Each number is 128 + 24 x the weight over its row's rms, rounded and kept within 0 to 255. Layers, rows and columns count from 0. Numbers have three digits each. The size before them is the row's rms in percent of the matrix's.

# up: layer 4 MLP up, 640x192, rms 0.149, rows 630-639, columns 96-191
# down: layer 4 MLP down (transposed), 640x192, rms 0.166, rows 630-639, columns 96-191
up630 102:121161151149144106141090100162104132170150142131104142108134181113165105129119147126174101092126112153131162116115095078110112138141131173139156107127131105110128134145163186120118136137115075134149130154124143152134172137166100151119132148147140119144146136137139098173066144133136116154
down630 097:160109153106153109069135120125083115142135106126173097151126120122090128065105092127130113158146135123137127157139146159169110112100102140121089111115147098094096159176133106118125159115103154126121143132167146154074133140091142144113126142102128126088143109117140136083100164090093125103
up631 097:165112134118113125143078131127097123142157119111106124112128112120099108111166117091108133111157137096130124156147146071161160152068092154162131122072141118120124156141131144104131144140130122127144149144140095098141187112121084109155108144154162102151151120124101081102110144134135169164
down631 088:117131133128151109111154119137156124107095131141086144129124125132172159161090135142136135139126121128114154103131096177092078125169153123084120116146086118140115142105128121141157126110117106150089096127141173149110090121123150147110144110121084171116096119141138150139148120138144116117
up632 088:098119103128128145142122138156119143139111175168144154109118127103117120117140123137160124128125127143089176145152131120113149119099129131127091094129126146090115130109119116122127113143118155103132125082162170116147141109110124093137089095138146097126155117167099106161150153138127086159
down632 080:128133084116163106157170141110124112123154099135128134190109090138151133133160133157104081100143149101153150160170162145132123075136180124112106154163129082126108135119096129105102067073090153163092099145104114142157103129085115135133114123116131128136133136114108088122112111149151170130
up633 099:123149092079147073099104159083121136124134115098161153146168115128196077106155125103120116116106104158124142114178145140154139137150121142173086167118158140130119124119147118119139088121086131151140115149178149117138137117161087101107131118138108107126135085149157093120113140110150132085
down633 119:128121052101117086135123156099113129134110149118155179181125134151120091131103125121154170119088109113141104109135106132082159157126123131157088158129167147139099125121127146163111122129086149139134174161156129103092106125147108124125169153103110108115147109120145031135133107085111172118
up634 096:126117130142150203115138177109133089143140099082124090156111084094154151139071164119103126083105141167129166162090132112121142111095102134119112132154145133122095151157150099144140143165112146143111139130140179134140157161098106115151069111165105105149145136086106141088133152143146135119
down634 092:141114141094108066135112094138096173121116148152112170098150166147110104121186098096160160175125111103122096105160104137148121130153157142145157113111108106128158141105111156094132113091116106140129102154120084134083119091123133154122208138090158147120090128171142116169132094127114141132
up635 100:174104082118156105126176151125140160103133107144159108135101121129126107155104133121136131118130159098096133152130137132151135113129084107153160181119119153121125128119123115111123164125154126117147112106130136150119131112120091152132121097144120101095091161132184158110109124114101192153
down635 094:084180179124128157126110093125148089154093136148121142118151100134126134135160132129093145171118123131152160134120101114115125138107161119136090098153148115157136119146127128127155083149107110102139128153141131092145118128136165105119120137104110145157126129153089111152143120149163102129
up636 094:111102118085106071103170114115143130151079130112110146150163154106084118158137128139169117153125202130151150084135098103139090111178116122154136137160113089147141156119144138137130110103122087165150094109141130142093154153107140122107165175079164107142124123128130150117117153119152127133
down636 094:166140142154129160126094136137100130102174089181137108118082116159152161117102128131097154120108073127095100167119132132108142136089118102103104127122140164118122135135115110107126143176119204123122150152104120087155094106140101137184109084175075138113116146115130097143120128127112135120
up637 096:116104127119088132136119121114135141192128105093118143144148091122080091157094136123119113127128175112124168099125144155124169115109128116135151133134105127155153112115122137127102153170125157163157173106153133096101104117106111108114142142177124107136107093112140136105126129125137098149
down637 089:152136093132153135120142133158114133076149148154137110130100158146175187119167079128122134131121090129126111136101124079128132181109149137121099158123165105113136138152153122142146136099122128105113096147119114158165165118125131146145120109117143146147154166133121144152114136139150145129
up638 094:135138092131120108153144097120132124160113113131118104126128138118152119144170086148124104129164110131113133128105110092090117107071143080135119141153131084135166111133190115070190129145126131121162150136135124130133108122120119121099155153084157151144135104136150110086141139116124126078
down638 097:104087150134098095113110126150108102121143133178134130127125130163115157147115119168150165149145147140136092131112077179134115126127079123111113121129142159088135136155139135137117157126132090122120107080115135170135167115116164137095120140151122124103119135167098101146112149091133088144
up639 103:167152138119135133118155117153161110126138126104140131117155142124170100107141169097112116123114156164109140112167082082114118105154105130130133158164140117102129129130126161133138143131085102149136119158162113122122127136124128135125144152139083172140156169131165099106171155080132143090
down639 112:169137113117159095120132119124129194142060151085140121156120161122100134174099171154112147142113091176130115103148123132095129134165127110111127109115126130162132144141129139124137118109130109114095124108079109093174114128125139132099137139121096129149185125127117116117144141101165171108